Weights of a small GPT-style language model, trained from scratch on English Wikipedia.
Size: 10 layers, width 320, 17.3M parameters.
Each number is 128 + 32 x the weight over its row's rms, rounded and kept within 0 to 255. Layers, rows and columns count from 0. Numbers have three digits each. The size before them is the row's rms in percent of the matrix's.

# layer 7 attention query, 320x320, rms 0.0288, rows 271-292, columns 64-127
088:179108106150128152180117149180131100119218145153116138124122183144111164132131187137130136057085158078117118142141083065116122127123173167107105116078173084156071190220165140119093100108173152
091:100131090165135191170165148127157180132190101072119169117146157138151129121085130155145159130147123103135133149166138050134096106115171121113188162086170152149125134141178133127162098065145122
083:101125162162205097109137186181130084147166137118186117167067183194150120054093113134170161133091170102083098099128099136079110117096162167118145117106151111172158153111110157127148136074124140
121:138070100123150103076134116138139122141084088107128083088165121141164139105149165093096132188120138093140145159049084193087139107150080061139088145143145116111118128090141144135122084144080103
111:079152135170193162115104146126113084097174083131137113180101146161126163094078105130114125102102146130156106106140105186112180126115106106170109082112194121151139091192072118152113099083140165
124:111098116111109192094156075147136123161158141113148162136227177108135106162176143100152105090076161087213115173126138179089109170103150081110100153145082130119137111200100086140101127142134187
132:120131117157073111119112080165125080132130128121092139046158111087169068175088160075131150121149130146134104038103087143128178114111132068161125098120163104134099174144111149139119129114146196
137:100103147092148155110105145085132093175085091096065085187173155104141113167128163139104125182158120101068130076163072137135087084080134112111076122182164142120076159124178112193110154138140136
131:113101106120119149097185088185091132066132140160162078163121080118122129144115106158139081168089050110106178113125119141140142106139146065106101123149132092149135090091086036116110109150094096
140:105129070138108188089134110128160153190147064208121081156137116136162147096098181127090111115122115202112119130100180084140111107138179162104146135114145134092144152073158194103110147126113118
146:138079130099088120072111100180080139123202125077148133079146131157117147110081161105151143160158122162181150144146101160187172115165100181170135146127129134128154138142145105153103147168122094
140:167105159133062045135131072103125112155128201130145120122164120144096079116109141072183142109120183174136207146132203107123129108165100131116135147140105158136191136142107165112160109146111118
138:153114123144148148136142144113072146064123055131168100122125080166133129095035065129099103096086121129164100126123084109109149132108174106065138100146133114058188129112093133145181117117122074
137:131170120123143176107095177153157129130085117236130131119147164142120139129154121124147123109067115117135073117175097104229118193172120132113138121139151158132143104115117116042096091119108189
134:104153185097102167071099118148066131119121110075108087085174122111110152200138116161157176137121110132115107173085072156059133161110134133113118173114168097100168139170154146100120132127091157
138:172153180132075197103116183090143096128143187090138107122150187147068122123142128130178095092142105142134142165113067107070135120168149120109146145116128107144150075078154065144047073105083114
149:145121198126118144132146062142121123110109171118106164122169118142178151149087106092168177122120128104115105158141105082151134177162172159101146092156121148148125074156146125156108128125161086
044:130143173193098097153117113140138176120141089084148085165100144164144103149092158166174112110166070057060115103147148115126137072151160142128145123078128106074131153137106124077104091151125107
043:073178087071115167077118131143170130081130139120129125134127200133128217109057080124156112095119121100110203125091150197166151113099126122160083087177134161131103100186111122094160099161097127
041:152115120084111144174074075104166113143170095121191179114096111099117162151149080160148128131119144117093161172127111096165196190157123115174153063163090178145186116150104141079098119110078163
042:195098156171174121120099101086163140143045098121158111137121082147095079139139076089193132151143096147132180134148138125138118149151160087156210147134147122147163115092114165062138098121127058
045:120116090074109135100085130122153110103117142117120143148133103116154110141169191164130100138157125118083165126091186116119145078080102151092146155098168194145090175135102131174127106093110107
# layer 7 attention key, 320x320, rms 0.0287, rows 271-291, columns 64-127
071:118127122093090139144158114100174180112108110141164113120151125127153122164161114074140105148172072117128137108158043167091117132134109121117170126122070119134111074071191165133139173167118075
069:181125129147169151170129111122074165110165130112161100139125101185115164112110130172137171118115144125093103085109090129054139113070214201105133106160114163151175102069111161103123156108130127
085:167096103096107150128185103096198137182146144139176103108137132096077055154181119103144120121145100126137160120143034167095113164150153131196126100091076112101139085141130125090116156146149094
076:129125156116186110122147140115142091139136154081123086133097131148173168087128170133108141156132107068116109181102131125124127171109140108182116169108171137124135085101092116057098073148136133
119:094127130147156167169136155123066170191165091095164113140104108128060090146122104126078185124143087162124101099179116089157136104108150126124111102143175126113109114211075166180138105034173148
118:124119102120088131133191082118155137193138120118143109129105121076136157141182084093140121125121107143149157129144079155137139142154116115150179146138069142083123129168134083142129156122147123
132:167159116134122122099146156120177095132152170154120143063178137110103077184074159142119126043092101144094122100128181094109102118136114053161168152165173141111097187090138226111189132135161134
127:215127141101085125075154140139114092166145162170133165205084165147159144171161071146120160160175127126129169130137123123135152133112185125106197143151172142164128165150158123139089129043074084
130:139142161110111133114165115162153122062163142166155120103139141121147077138057118169083077166110117104129150143150132100144098142115123075160179089114101093127110103087081121111154120187171073
136:179129149121085115139151142188112159155114089138078111095135112126163098145115169109109174062145098176080122110124152116203105103155074119114107135089113050129135141098136165083157103120125080
137:136087158127148137121135145096139145066129143080153132128078151174118149105104168079177082185101141147129101105136089152198152133109147118162123125081159182104103166132094163173091127174146144
131:154163162179150145115120131085159120116139129183110123169123138128127090120148130056187146107125164161096118071094047120135165119157093134115147185103167141164090088168111126143093091115093139
134:140120085132145180128149119120154179093129079169184128112152080152117192109120105131174082122079146101136079115071166155147084135147135134161124123095091148084093121149165165152103120077104133
124:096100104135132069121143190122118095143097110155148048164150106181093172146191113091135116109115087053121146053165067123162128121112097146125127143108118118124100105112104133132105130075132152
128:059146128137121103130100110120148149115098103079124102146165090146102095100098124160118120093148108146075191153073131152119169097110096110133198148127131123123111152156150122095122155150042132
131:147093164150116105124091167094141078129129148159095085107157158076110117139142186126215060130070122123149158151130097168149141100077132124147148153143132049122090170174131164114148159093105129
141:130128179107115128087125097154124147151122174145126150122142164199115063149131100120212151078137139121125137181156141096113114095205151111125125108089131164113127127107129121161174101170147096
046:125110135121119148086105100152152060124139089110177132111061125130130050148157119133117146069119158195204126143113089129143191109151136082092097131140084124113133116115092098120181159141150166
040:105046122137143102143087127130102110127145095126139152140102120112135128132208135144136160117193173173124096099122121117106140153110134105112158186152154136095122119138167136208132095151081117
039:130123146152070072088186089118098117124177127190149096121117138088168167159123151093107167144158072156195157129156077072122140152120149130072106140159120147121081138107152098230183151125114079
042:170134121107132117122135188152122093109144100205119104118095152108138155160099147114121080143117144140107125156180121097128170120083091176110119089096139132134107161150125126154110117160194170